Part of a small language model's weights.
Size: 16 layers, 2 heads of 128, MLP 1024 tanh GELU, 15M parameters.
Each number is 128 + 32 x the weight over the matrix's rms, rounded and kept within 0 to 255. Layers, rows and columns count from 0. Numbers have three digits each.

# layer 2 MLP up, 1024x256, rms 0.185, rows 22-76, columns 0-127
163176146098141098119149113091101125170156111120142079054172104167150154134149110073124143146109110166052134108087200135104141107159112118167169140142130126156024176108120074138239166090079110115128143112185126166175152075125089113175146116076119055099116118134125122102086150151134133111088137091157114136134111046123130152141114125079136121163156099183127145147164096111140112108122
137081148101174134158128146127168146101171168120125112143149130124083110141116078185130197127050128123164102092141111086095169126129144128067089130143156099118174100138173145108088205088113115099116110178181084107176113149126100165100139135163108123133084179185141132107082095061192186138108109022106056149130103166096116194104139182178139156129108130138064134069144124097091134110126
137094087101129084115112082120131088181173076186076085155126139126064090148113041207225153081204183150172137148091172123148083065113132121085177095128184121105134208154154195187164126108143105125183097140106140117158110116145080170089065103103135100147152097087093105113171172181094155166112137172045138104136103101073158107125140113212150101214114168072184123161114120152067177137147
144150110128038128121102119108174097146079183116132103100113111144144111084102131095158128128117097134121111178111112120158124170117105091058107138169112135156142147120131186163117099109138153131153127149124065164216149118117142113117073100155100120124113061104070179115135117124124153171153127079145081081162144116117073130158141179123107159104153114127120167159130154144100121159133
102165151120178123117178125143134119126110088109172159080150166162143093162118163175155145144088116095150158140139115123133150182098114118108231159103076136094148136098160090120059185111138104141132090102167087125079138137119131189128141131162172172121083142055254139112146099113106154134069146073124128072100065140125114198125158169212116115148147163065044179104145206121163098062168
137098143078167168147158163094096134118109143194069197107106162149118126148099151101138091151139124122119091093162089164148126143116118121100085084200159153125163132109106107127179157141169124156104130169175106123118098114172135120115132092144114121096069099122176145122109138093108140113120112110139061096104140131086074092123083141116158149101103099135139090153115135148187139146151
115125150105107117116171126092135174083109106096144132085103122093139110166095116119158193089172175176132137128152156084187146121107136135126107120170181155144123127092171130154129044110133136136128135108093098198066138095105137145123147145072117132185141144140106087100089114150116124132091162150163159208168119069075169097157149086138149100158146119138136107113109136117124156138105
112128086154104128122163155174119179117107072162147111145135060149105127183173088129100151149089128193131106098091155136215081092125057123141106108121141184151071099101165061176170129087089148084134109054108173170142155169101177151133098102135101110035168131116105117145104130131121121097146052117112147215163193120141154158116187146105121100130122135133143129133155163172149142176073
117109136134100106158110139130188106078147084145117137125129102113183146109117165161166145131182103075129109087120116155085149106129054114111156095181128149110055160103165135098102051079151093121134126094089129129126167104139097159147126129116120072114158117169205142107126103101156112131148118130165117115105040088147170108101124108080158137118087145198127107129120123100100149135133
187091108068150173110167115130074114106106164152177150122127114075130131097142110120159140143156182122095192109089098101149127149133071154088082129106084131123130083076203122112098076133180076146101166158141118145182181125079119077136101103144102106070118130102151128105126163137113124131145078169135190159084138110076135150162127147060123133069174233151140131113145183123100213149156
099161122080120164082157060122109168113084082157202149138096094180170131136182154153145135111140118132092155169131128117111131125109068122141154158105136088125168144156116174145105120109139093161141143178068079184124120133110130132160108182134149146093183096106130139122129126174116086173122144124143149155096141085135130125143125147109138091107160092185114099146118159152114119158116
110112124147141125138084150108156149122133103134126106162133138103100184070134070077155113101078129138177146078160172137116165091150126136127099124148172141160089175071142126080140093103066108150152174076139118128084075114120119222123119150181143142185118172070122092129159101116147139174099154119085133114118194063101140103126126128139118052143113078128130163135086151130160164147134
106139166067094118091138189192105105138165093118156126123144200197172155141115098133136144138077150113106171127089090102169134168111131131102181125135109127106086148212060133103153089121090094152083098130118161082104134101144120061173084117102134164129148097115117146100093138121090094107118152116075134113127149106177122116095167118115098127185132141138178137076113155112119125104111
127141139116140078092139187127098188107125118100136085141119089156154057163115113113107184119137138139113086054154173169130108122131125080119099162148077131172075146165137110075178103066119117108167106118120163194169115092156100137153128107101047062111112121117127124166108161116121163184098165129143067108124117088158149135112099113078148181132154118156106137116088086171073137188084
132178151100162150114140106154113196157155154132148125134127107150134105108122090114118103149097117158169123127138160133097136171146066138104185183129208152139098126110149149149151141134126083154114126119153104124149113097120180055143161082072134109123123092116068149100128103142121152140096092096088146088085080127134107152161111075132117079118154185092135170116154167171136100096195
128132103171122148148179108129042170035095114185085140150091132182078167154091094103151090112101145158156152137084147177111140093119176112125204129179190138148141087172175186118123115087142086151177135112150156083155119122182125175104183099156145121125118053135081122080096065146128118118160128140149148129146148110162125164146125091123169113062100084102085122129168062091176137108118
124059135153090184169107145136157166171220138137130150121076118153139091186105155132087140138101188106124157096137117202132086094072122063175187112155151157157136088128129098153128126069090104089092159125159160132108122108080140070118153115118136147104144082106131158091097147140142079149149120146107125127109098081142098161129085073159127099113119097093121111198115135124030148089091
055108141137092156122133139112165066146088077064167122251099122157110068197133209178100210166097155110131101184158185098099131175049200168138124141145062088156043145129078186062112146107164096097204085095145164176108155135162085149111124139121178097074180118132164091098113171144183101211092101151152076149170041063081110093159204132163086162071091148067115142153143102102156092071176
152133067106110131151145121096124100089126092086102075163105121122102129145078109124185142219138089072214169171140149112092172153137140146105134130122156089101105118125113133140108182186131092134119093155088122122128138121113125079115120138101091132135102135140188164173136129160181145106156107085123141169160128129141132072131199107149113133121169121127152127077148089110170170118156
146125111148125103121106142119131133147168120119122142153131112078152048115111117168127154121118118133121086115123134120184183142100084125122112126140185135121136149138084140119108160098122154105084118132112121097110170161138129148151097142043073154155116113137091101154137165089113190075145142157162141111192131101078113123152110181123109103157114111142157112120146159130064145125129
056134136156193130127104102135096105092133134082115077162195150139109149141129168157169139148131091123131085075156107170133108124076172138108149144124136086114100161090151165152101122172118114123102119151142142166134130144085179117124117132126136152125128121107120147142164141175061130149135118093074140102113069171110109153127099074120101162198129159099123145096142158144128165097117
119186106170128133087136086121119111097152148104149087151142180104113087089113100084141134147084111106112161147197088133132142086153094147220086105159130119141135185149084048095194095119154116170132091135128129147072104081149095143201199130153099185119112137148144101115163128093215129097125126183103086086086064155085129099092117092036097119098133143139098152116096200093146104133170
147199132170094100135142124162146147124111095173138115108169135211159131083145111078075138094120079099138118148079090170088124118176146080088145139178160127135102170169106147076096100076135187140139135095132145119188157091168120112124114078119202128134172105173116131036085147103120147122083089167135118122135099116137123068120172088131087206138117140145161171117102139147089153140135
105136146166126123119067125141109146094097151130156131159155111134111076126117139133114113116142170128093109124151156174137070140109162092156146172116105096095113137193154123099159117152107105125087126156096171144126137145116163111088160193116102066085082173128177147088122199109084119163147107177163091143158111032145089131140064143129130088126160105083148079135104147139156116194119
138152194161117173088153105132171106112155113098141153129123180101098106151133140066105103071125139114126079139119187160147094100120154157113119133148124140091115056170198110140126129159107140169119087123098171109100154126128091138090167130158107180056145131157102157129109116135067123084101135166077118166089097146123121126154207097134124177124095098126087136115141119142138160141125
157147152147110101142153132067104109133101144136135145140116114154141167142147085109142184108162134148156092166109124138123099157107122122120149093132141189166180172099158180114113134170083081105115163098075113083085093160139124165151126074094096128073153163105184073056116169130119116133171139108112172140103145146101099152118138140144125109149136098160126114081147146118154091123134
173104107106170134091110169102144078104123163153143087119054119087172081100176164124155131153176089065139171180112110073094135106136090143200101122155157088048123178041147124123091129120099128154178101172177119164161199063080157136169119201170122091133139115144118128060098118196163161178139062146098168172155218156116150097086161127116132083129102205104088164123131176152136166194067
107145135111167112124165131081119082144062098128127133084107108086091158091117106132190119109172159107135132131169169176090134126133145181079158165144166128142152160123140120130129065084156105131140126165084120179176085059181133150128056086150183162179135107110095074152092117107169111075091125165150109143171109162182122149105093149158138097111138186153098168121175061144133065145165
111130084149194125085198091127176112155115089164160138122149155107138088171160175159105108160141099118146106146103118087122179170121067142106138152124142122157135132132139153065177131121141072107087147164125105112112112071138093118133135141162133163169131157120198115151102157136163072161111149130131138125142089151130118117115150158139112112100091122171114148088049168115179070104080
191091117132069146149116101114160132167141135114156086140149123171101118086137149125129143113128087126130077167080075117176133182093150126123172097116108153123143139128118154122120123093154117096143103145117096150096152063106106088111117119094118140144140130127130094130122145162108122115150129127107149142130143131133132142113133154112145117135136160147142112142161144134080128167088
155086079141162146159124118098145119145130129169191125173181131182152141159098152137100141072131108179103145176145094209144154117120144123185126075135125098142091146099080115059116087150119137098099158095126135092115094194176166171133134120126086152149088094130118155147123099096094132108154089141130183133111180157204125054132099169142141125146118133122161078162126120119113144095124
094160090071100152147120173108057102183124148119064136147164091111092094195042159101180131123153157132099147150122118165079108120114148078129158121057154117144104098116108120067189114117132118158147111058092105094172119158165119167130137096112106113138091135126114121102146107138103138185133172146126113145138167115185198132170102109160108139102146119099138185088184112133060092116178
128174114140132136150111119161139181135126114173119105149131185204132130148135117133078128132146177106174085147087114123119136157134176197144109125145135113114156080129147127113149165143117109114148110075084179112067124108112143166152096160108115124126149177086106139150157151146145162171109111125169108110110181140136176095126089120151110127134094091083100182153165161088120167131154
147142165158171112133145174095112120148147134112108162175115117084130119108089120135147132113129141109097122120123172136149157142130118144118231171147134077106105101125117112155153135157144138122117099154089093142058183126104116122164098133110112083126077179113092127112182163118122116075139106156165132123106085167095082179122118127162127121102134072173115107130180100153108121100196
138141190095137153129179121087098145130157120093099137121127119178177116111133176126170183134084142132124074100199139155109119106138137064142087143151096166138117174121120120125153134156138158108114128146106118132157163159118065105121132099169144092108146112136077123072114092134113168085150071125128079145126083143106087151073078086117113173157112136122160073168127129132100171130105
106134117157121161138116052136100136128082117156072139160155143037099133102187092144130088113099173161120136166087151076137106139178109121104097095067161111086163188136148067098167178104187187163091130109112074119124173126150111151131119138094100120090123157130125116153167121123160147134148108122157124059158099171103148108153148081145100170188149142157137216148114140165146125103156
143123132092128117124136149146116113171082087136145122131167103110131115153157129134128114173138145154157122159150157113138101153150103111094140115100088147116123119095116163091118099169145152201107203166122102166119130061136134055136088113127129120110117161078140120140099177111131146124106111102194123129177073119081124169142072136168118172172119151162140145115106134154114127120075
151138106160162193184171094086078115110129118139109141076164123086139095073134126093136139157113134118062142116173123088134162090154083173132214135110178156124089124156122087149163116113133175132140120136095128117112120152073132194122069116169151119134134151079138074108111122176113098123135171120098133118167120119094172155129129085136156087147135090118127104130150127075102069197102
150066097129146107075156109159128153095123131148137159109176109160122126146153118074111111077167138094133072145170118132104100116162101145139127099069073134107065176134109116114152088176138138124129133122104154133162110075067176124139174147128103109136167114122096091086126133088143119148145175112089125127138129100129165160131135137116104137091133084122133115126123167119119081124119
187050048099170099067213160127056140188162139184172161156097068126108183127091160141157142153158115142057129126092140164177112107112141102134164105110101140128127126149136106112188109103096173176085152089110133221149185121166155138166176086100125129108100122134165144156110082163129156184166179147196141151089121101131119166150168128140120141126144099104093089123098121127198089150132
121167164142118175150116107060177073145139150109116087088075139139130155143181168142108193162129160139108079072185131154157126211102085110130172104110108138158139134130130094135114168133086146189133196170174161139207107082129165111102072132171119123111130092150113112056079134096158172200155163098177157139116129106151164119092095096140119138097082170143130147117153147147159075069116
153201143088138185110180148104147053108153150091109132119102123123095168073151128147148097118130122149206181185119105109160164113079099137110105125128172122183169090063108171065177077177159127155091192130155170116100114169126104145115162136125180128135111070168066166131108147112091117107101166070152160160131104130148145076102118200170095106136142158126117136155162095109135082113130
180116139085144142085106092167068162131129142131121103116075100109111094103110127109096150174108107139102133112110128150073098087122095125119118092127153141185143090141123111109092138129099126144140115161187101149152128161174108160133097118110183153061110109144139097089149132114108180157096125093154138120106147126139126126133147130080134122140154142132140144075151106131093148129152
140141124121102097088152087158120110112156156130143116082136065111135104102140162162114121130210124177174106101107133141125124122112174106066172161102179133116146129130103156127080101136179139134066103084105130139180180100218155085058137177125137125130089102103077141101109132157151030132165099155107103156102150110121101110144083136105148122089172111076194165104159119174104106173112
120091059155181157095113124146072175124124110161127078115109084105135112148129133119130104191110121128130104132137184161094091132136147136177147148098152117116164154124115126130125082106159047132168135142123137161097130169114152127147165149045135175140117225131119105117161144176110114116098158104144123075105202093126181110220113111094101092167132100136144107166136128115121170113112
126172136127091163093162131174128110138111156138088088183124089127066122153086088151083184146151193172190075185127130117130136102092181166097146146160083156129121132149112155118139135102136076094172107154122148143150114121187120112078126136137099106159063135166123070117064160106141107088144088119094157099097082102187095047080118187178146155128135120119121189194127151187066074080103
121139088062132105162122134180193151135130152064139064152085162103141115135168164107141163111187081128090140141149126103166154097118144099122126138117120143108175166117206088126173072138122090159127093172133187172066107216113114144096140089123125171093089124079144130104090124184159122076142117102110101115154117130098103074076176124124078118119146115196110119164098141134098149111046
162110131132078141145119074149161124154147131137158101126124184174093083138110134110168123078155110105150067116202083107114128139146112088074092071113131168165122169107218107076104081128057197120152109146132134163160137145136132149110168162154118109116124081183095078112149122148096160060112135086083121147189145106086143111173197146139139096162110189151126170097149110155161166107126
188196177190089099152090135247127136088148171091171160086113099142167135094083076151061139072142123155091127130145128135177048147093013082154103088153155129171035133136095147134087123078151165018181119129127154181133129099189151149143089116184162131060198143167108103024142046108166136128070105176143204163133148119143169156148078117134113167114165154122216112194145165212116163116100
179138111130069079088167176138110114115132145139132105127159133100120158176083142113151070131113077137088103119079134117136134092154114125178128095168124136100110149077079150144100143145118113121206114081089148131104120116092112170190145124125165139141114157094155077116106141174093117126124136148101117121144107156077142198090121157172172093122100132114122134097075120081125121111143
131118153168182078113162128100080134093096163128147129120111160132138165201176112150126104140136191133101082166121169115075077087161072168131220104111166126099127177175158095154134120157148083152153085165130066051075169179095110134128134120123082148105220114121133152115137135152103110108078133039088123077094133131140084184113070141105088085113110089147128134124109111095060122129183
084149130183163109082135150135097154118147091128154062165104105149151109117152135139099117121153139117143090159134170141173147158139095064182149105119148154125177118143133131160115081146123069156095125161134115095151169129140132114088096103083140128034145074103138092133105132161142135118098118103111202123177100147130104126127123162142141158114142125127160121196178106087117123050170
124131125125145193120154055116127127161102145155127096153109138096121127118144109145219148138157136087117131157152112098112116194077206147128129147066179170163167153134085080168178054173136111129072166151117114106153104083099090135126148122106124136133124120118176130129098106167143104169109172071160094127122157123143140073179137089109073149074230119167144094172093098151150101102152
144106092112061157158087137132124089140192169089140059092091129088096132123122139135197104101163100184202132111150160095155161079117160165153135057109132092077076161097138153115134119145115148125079176125140116126083108149134122148171171112155080108136076140159118143165199138119096091138154134111132134109117132102068168122119125156151145130118124178175174112086082111206116149184108
087115121153120068062131129116132065126160121121135151121162073144132129165101096131077104160119073146114112175177130097112171151084096119146162137077189119106072154129110147171163109089100075088128060148009188160073128137100120144089177100075134086056154134112109158156137166097089072103160195168127131060100102171150064073218194145164123099173108117094224118104120193168101124126196
# layer 2 MLP down (transposed), 1024x256, rms 0.156, rows 22-75, columns 0-127
153125113172092164130144181146125116061114096110142086186103108110100096165100102201141149128133135162122146116160099098106146155112153160038113130098143134141138127094133135155112119174160141187154120190160142160115109159121087109134105138127167171125130094137115145156172113134134100050133158163083098098095131186139173115105099130090159126120122142166077104114147080133096145073136
123135140176043152152112125151118061082131116140106122151099104135156111131134129131113105117197144168102158111157109113125086085120105106149169086147106113140083132160120118145104096152078080122149106144102131114097153119119159097152138117101117117113142083117187103119136152172108122155167127170160190154109085122142157048159154062103171105152135128127188154140099074121158110151120
160177072168126122162105110107089142074131179150107141123156084129074159152117107212149108137188088086158094163165138129112144139153238153094159114137168116086150178172113156078141142103126139074166109025144076122088135135097125105101101123104107171116066065183104124153120138156092067091156148148024102126128139123036121121043137136083084124151084171136097116168135115162064129132105
158145099079106114124128186199113197136170106082080113177126122080090065097103131132132139142049100088086133139098089123099170179180117117087102187177105126072199157145085198133109137096138126110144126156076060139118088129147143078122089082073123132168148166120196129171137063084145089153149117105136144115137126181100057136196111121154149163129205126120055109130148119159104106107146
179121126184135098110088186181102107157161129106095097118160077129112155140104130104124105127130171189145092135101213124105147143118127144170049117156128191140115129136120150097171150098104178122127135086130115195166069124102158142132120166092095118126169119192113114167139105167140111082153113142104174171164152095150121079140158093085144116078143134126177068176098142134135152159097
158175052208177070146133088151132148093144064091147146192137124170161102154090121123120139161100090140163145179132119080126110125110120126068110181123137111127088077130154089137113135110121137170119179059154128134088158060155120112147058156098162164119141136130125130146087071149119135170119107139096111125202098150141121107124112097139108196110091111142121135137098110175103140153097
141151068106118089164112088144193103154129192146166099172077150173082141098156093118111090190119140084111120116073077198101143158108112097096152121100123081145169162172103125106154173158182146079077130124110144110161138194166159084118156114167150160101129156090158173108127152091170120149163125118147129090122096175186080150111083153093149140123138163136101146145146121091124126152152
103135172098191114146091121039158095152126178130125106040127224171093131162123090149130181082107173107154126127127117105088137116173171171068215124163178053142136147110097169152133177144168075101124135150109140157133141084080144130095149164106112109152123100121137146070093083089126088200087193132131158125123120104116138083073099118134123114119134121127114069210113193100132162206129
123147128083116136140123127129079149172112142089178143191127117145137134173113127130125095145093137114093167181066066079097117167091132161176097178144169132119129134089131124175131091191130115154134156129167131117146106170155098151039081141143156135130111050140097158110100133102103164057143169116095139099130155106165137139117102112112076109108103148094176200081108121127145086135119
119139102146128064098111079136149103108131146116074132109145123115105122104137129123213114169118092102123164115141217176051142138132157097076136088131166170146178103143111088133110170143139091172131157192156083140136139109133176126151118120103104172082182164126174211070142111158148094142072133091095057085097128082170084090105111165140129105183046062172108160141106141080114071183081
144072121106155135180166179096166092146151133142109147130160121108161134125130188128170115095105156095101115135160114083148178099168181141122123112171098185098136161129189101133128139111087132122142120106137140141175190133140201115103141136102151149175148122159104137169158184074153136132124130128137126116101115185131123102098087095138106143020148148100101135148130100140110088153087
139138123126144127151136110155130098175115093130111146125134172127194097133158178116154172144174126187121131134116092127170127150123179155115158143097144092109151184191162165168137136159182122158106093182197167134167106145166151070155103167088135206125175133140186120086098181124090089152128180159171117099107090118196111175112064092111126137109138172083094081113146068152081101143150
157127119197133117161149039090155145101117191153111162097115073151102117136095160145130166110139139140137113111153125090100120073118122157142090123130145108128102144060201170156080161110172128127148160105104105174140109163114116219097141128141114137124154159123152106146187141090180146110165136147118141151161134151112143126175119149138159163082160116146035132166115130155117151147108
118124149118129127119131095177164161071130103103132128123161081091153141152153127162204138093189068114094054122160166158133116117097113057147148104116112074050136121182102119058147111091108156133128200133139169121172160148148086125120127072135126155132136183150134167142120115124141068096138080079139117150195146120076139113109106137128137145164113165125112166108170072118119107135153
133067122141131101161157148132135111132161103120140107120138135128103165165162154132163160126114150107131137127110106138162140116103167136137072104120084142090151116154106086140096105125116151109172079145136130116087104142102088148101092113148120155129115119109124105151151172093116114097157127193129107132200140122135091101094139114129122145155111068169115147124097091113123164097107
145117137102159139150115171166206149132173153063145088145180133123161070101126141128118130139154101108088142099149139094114111201132166143133128129085136129098094139097042085118144193119091131164123095166115096158124124125046129121179055127169125100108133166108167182172151151114100089177110095142062072082134084142073156159101121166144072130198144150130160161127085169137146129128138
128141176143119082124131096133119117096074152130142142117161143148083135107115101110185172163155061142120075181158084119147141130142100192079098109127075137116121134116141146150081153149157156107157086090110135108181129091172148192107128129139134096139158113125113077165089101109122131146072134096136088119189167180070134075121130116157100142121134142102121147083169136146169140159126
112060120131093110165142138142174068168106138159144157148138036164140106207137151134118199092074067081108150200172148148173128197084163148193073136171094138152079097106053132123137138149083076174190167159193164043148111234170074135092123154146171123074167118073204138106118135178140070135089115103151077173179082104155131114144151099178097132163083194132077132173113079109163068091167
162123129172150107125117103146145111161160150113155135158130106120110122118106175124082143095151100115123113160111160109103125091185183127142141102140176160137123129116144141094088119168169186072102111115132127102114251151119114205157087095105068091082161108069151116109057118073135161091166103034136147167098174153164166174129133180107140113187105116071105204131115144136093056177161
100143139137137155169107157130111123150135121186115105086153146190117165147138157110146067127134123147138155126126128117121077125175172109107080123127137129136102159106152123126113133164166112164144138097125122125158097131111087109126161078193138094089132106145142149106124108121124067159099095112100106127118155167158161122072151109142158145072135155144062134132104120107154147135133
135118162152168129129119208161140187172152086101135053060171147120099205099104132125177056138075098163164131117158143195108080119181124103088128119110121114110106153171126093147114120172122143115132159126114131173142159106090152152158136118131183128120133115149143134151096098124166154099099144139097086094081129179085127110115166143153076144128124170123102127174122165125090179145137
135122089122140098131102162146156151173097111152158176081173096153109176114130109175069102136165096151143125121098092112142146132135155075038160160115107117151168100118188152128117121164137161095076189130123111117163119132120100110089042113118121120096156120126086177076122099165018078151133082113118193134157124157165121161148129130234134164147123152118086113148094061090090140142077
138071119118168165089080126158159145092077120141084128081051090184109094138101138106138095120140119112174157088140121138139117133109156196145130142092179109155146096166128043148197173082129149195111098107153130168099107146132131149110162121116054082124143132143142118183087205147097155116158172074153139071138102138092077171124104083091161099102131102135139129114140165119143139117134
129129142168091120152093124078142112121110096129133120085097093148128160112117173165109085152083116127159182134088134139115141124165121131140117130091142108158141183080110117064069107188175150169179118187162125157116095128102186154157130160140121106161109113150124107108229145109160093137142127097145164174143073218146159135143152146137114082128167151136114112120164116121106176155092
108134082087140074136110041058129147114122135095177162102137170091099115164108138076089157130158120095113133176109157148130203153088086161117129115154121088137102083173190102151091121118098200127135122127158159133139114155148121110087123140106137131119136044113140138078120131161128112121095152157142177086113085165185101062112132145102088092141215122090122116069156152090141089179166
174155134117114175175100126110131149113138162148098167214072106143088162151134048171107124149133103124137134127102103156135094094119155022125161101206161152135108084177123152082120131135104095107142134116148107139099092178159145151106126061117141146187118123107104110112097158134140113210151093110131174148107088140095146179120167117069087129146100116094096117084093117178133108149174
077172140131078151126149064140115187160138062157135197135199138142087120125077105119140074098100099181112139106119145134121127125144185102098170170114127166178183055189096144145147134120122107118088143057136145100074113142153133152135146110103088142132126114167180166191150136097115102094119180094175105105136080122144104128125100127128100157167135061135180143073127102072112080103137
124100125149121151118144189122106124133148163149158124149127129132168151099109143181058145129073075169139149093130101150138146096086119130164124074153136120020125158110144174113129124153128181117146130101201147085110138196108132140126202123140139185102161162174123142140144131167093110137077113114126120120083138148113120167157175110105096110160107131140100104132105146131049157072119
121090124133082140174125132131073144156080114091119087139128137158169205088131130118099188060086142095144124136132111191131092091088166180166121125106111151124125191141136109139136086115126153143099106062168146156153098136105137101157137124119155115117125163131123112119126092151146146133165090118090136160142117147216137106105125093111149041144110133087145076202157085091114163094162
052136202105161109135113181200101120090073169052126186088074154058112114171062079142110111161101182138120167115159193089129145082151124126119113101118135105140114125101120094112152108169167139159089145117155160099144149171145144134142118079132113124178070100096135140124091104079127111098088161119136122122102098106063172108090134080170064136121160146111203165130127157095147084131176
151132149136100176122109129162115122144144198160076186114162131111109081160114073160106146129093130118126125132099064141147168130125111096170069132127128096130116129140128169140073170142106155134164097105117109100131123135184168102083145108132177128164134077100137088106105100142027116138137121086133121095158135173132156151106094167050060129144147114115054090168069186152126135131068
185126150146099158130069132145146155123147130138112132177102154138198097035150107122071151115149176116139082099216111095190141116152112131100133140103161128143130145089121084122112148142136158172132097136168176124125167099086166094128078224155125149090110164156144155085078184218123099139116106117168120165160120166141062113190134124131098137101106104139097101150123160087110180148122
141095155144128105093151143133133080114119167084112170117074116079138109168125151138154157093086087175113117080204157138095133092104114054160153132124101122144112093149106109149110142178156133135127126182165080152183140127123138094100157077140151134121103078163177111106097102106175112107127163152095160173181091159132124127120123111097140088156120132146180079106125061172097107154130
116087107122115076141122051149174112141121104149111129109107152185140149157143082144120112136110164132155095132114149107110130135129215095155093149138085156147120131106087127145089132127104104108156159146144103122183079118123127136149097141113163169104099087097162159113148146157097131082124108140100149132133092090139096106148163100095075163195145173072158110127070182122126127196086
128125145104090183166190201105121159144170124178090122180094168125129172177171157144160194126119194117110105146160197200116100141109119087111179150134115160149137133135093100160138149149126104097127133136075152133132168132114137079144130142056135116162115051080090130095147161209085083130082171136131097143124077169141119137175123122114089123141158111122097153127116092103090136116081
189146168138105149142098150120151099075201138094154094132103134170154090121068162171135092114133125099138130111159128081115180119082178081081108116143108129115101102158123161144089097105142099079127162106095162153115133143148151118138124185100171135136150137160082176144122064113123109110068154108119119130133192142107100137102133162094179102091092116050112084051159098107120166183086
147084151092118146140097151194132148118136077146120126110121079117097120152167089123125146153144129179160145144151146114103149068107130097136103155122107160127140117169148136190087084186155071157135224091166092219136096152120114119158095149149098143074105147055165147119139144104132085079136151077154140136150092141159134177157112153167106190163110187122139152089135180125095105128065
106096144138095128071145151169180145125139160156111128162117174166093154190147086141090124137144134137149122113120124175133057105177159089163061117144108144113156165111133167147060102106153092163101127152135086117120110117177114116123204142116120083123082111134109141123145131138099178114114159113215130134096153140149160082128157136102096129115135134135122158132163070148173163106115
135160112094150123109150146111155118177126131129119142174216128178155196114090087179099173114152114169126101153141138127114099115109140115077118084172168116133170124126126104109064169067126179129148115124172159123140148155150145123121122151173143104145150131122121099132141117149072118130091139198125114142108143165114132175128202139119142101149089202110066136109072133140190126142159
101148207164110097120049110089123083074129066115089112114143121153149133151142114099096124089098148110182116146109145207115154084146162163159119165158138078127126156052144136133129128179152084062198140100113162079128113097132131129142100083141164152168134177123128156044163186108106116137124100151122172162154078132064098090106077159083166119128154158164141090156122115130125199118070
158022123172109119067227157173119146121114093137160183141143123109147131089107117130111121077122118077125146093149109082099113069120102156106101130139114154128142142115130155169143091100126123074187122169087110114061153145126132158139097123109113130081084124112128176134163093128147130110102158133085095095147118114075087159154133160128096138149160117133125128153156155148146155164099
105078162135156108153125162151097184137165133184133152107133085116130098193088086105144107126107174098152112113116112101137102123163144107116122124119167116140082126169135114111136125092150153113175091093164094156104154108152139115141082120206126154148108163106169114156154092102198147147153109157112118113142139118148125178146140082097132162145140107125108153156126152144133169186119
142141155134171103077120174118152137144118133148130144150137174149144118096141154106143148056172148065124107093167064151145133159142087152142144157138151132122127146132144142097123113102126150083143114154099144094098147133134143119167150106135140133160183127100138163099137154102190143127120162160175097119184131148106110155125168153158102144084065122092137134202100146120149148152147
105098138097223197122114098114107129159084108155077128153103181172120134141110143161119135099107134094097119090131132149132124123079097152133060113103128110157156089138158104126144190106097079111158135156129098195113092144070124120113128107151118158114138138120127105157133143107143142139113172134184148131143097161172169097118146156152122185140168124119117088163085120098170142149118
114147117097097134170149063119157120130173132088112080131118156117110147116140159117132136119140142100141136112117090141094179152119191166094130109149058079185140067080171110131167138145121160110060131135140146123014119166125176156149062119138161080117165118104101118181150106108153133150098115126141139146156126159117152102129123145193126184109131141087133172133109172099175140203086
105125112099131099148092075061147075141102184169101138088116099122137093167111145141113132180163162192115118184149111127177087148118122129130155164094135139092127112038131123157176161093159086119145190136141101082136124090108084151116153136153195104111092091088119168096124138087126185065088173121193124181121156109097167161166157146085071089176123152065149163132129155076102158194110
141101147137128107115131098096127134113073079094136112162131083141168124041147143140154098139061051140081056141071088109140126106137096122185142116187193167141209072113167121159163104118166098134149184136131094202088156171121115177164089179081126072190230161115127114172109133096132164150147141149029173195083142095148172165113159168163147106141154145155156112190107122124175076134125
058125112158148074126139149034106152144088098112140137135075127085140156167136113099116141160095145163106097147115178148152124078095144126155200122187145100118104105165109125116111160140132052188149154137099139125137108091101100212148124094096097110147110133078162146109101194112129180069129138143152177117136124124124131098125130116160165122152113080156090095157096134121100113196101
170140141205137151113137223141134209075125097121137040153144037213131148208101125164051124108113103111103130109150181140166038166106076129119088083132071114134112153174109075095100161129148211174129110174200075090169160126150103068139162059175070136141048147109053139171167082163168135127109146124085126166114107170143136172109174133130111132142091173134168164170164055133042185168145
121137174151174179130128104122120109144106097153118225154086137156108118109154123152112137150138185141164154135170141178097105165123110131085123165122137092153162156185185079081125097138148132169082113159156123086164133145178110124081102166140107125122173097145127170061166122096130131138157095120169164146119169078123151103127132067121080153133118111132091114164181123136154139108119
110120101140110091127089174149128111105080130144138156134190118116106163111133176124140107141135086139141164111092051168126135172103120099086115158121099138137202098089108124071138133170130179123088134099148143167155105138111174082126159199192155129134069117255166151133128129127134130105125082204155146168142172124140130142178139127172140155152125091109160152173113164156164151164135
157131123071114139182096119100174150094101148144142175143141148099116132090069146100157103097097143131122224109167097126117116134080128128072163122125161090173101076146105095142058113104157201066147119077099121120093083133133096156193187073130136104180107154137152145165117115090104110177108138170099113159095118126150175145108140143069149125168095112156120092118113125170103090171141
162073127148073106142171164191123121077145078157131155146136105164084213135096133064079124138142181088121138088151182121173090112130109094114131155135167138122127120112151095104106149127123127104145165099080099171146126154110102137120132120164079110120149162097157094144148183127123133140091081096070089060085147124180118108112176150092129088171080199145133164139106082118157154136141
146129191126131112056126125124112135112146108118151145108127171144116134123072080153115102134136159060146174119151100135048154097136101108111195144129102139133143111151102090163108126113142114133116159124122131151139134178148154103110121146136132179115162095088156083117127099124145152096087128167118105186108128159120103095125099073155086135184120090066076123137109147097125160079112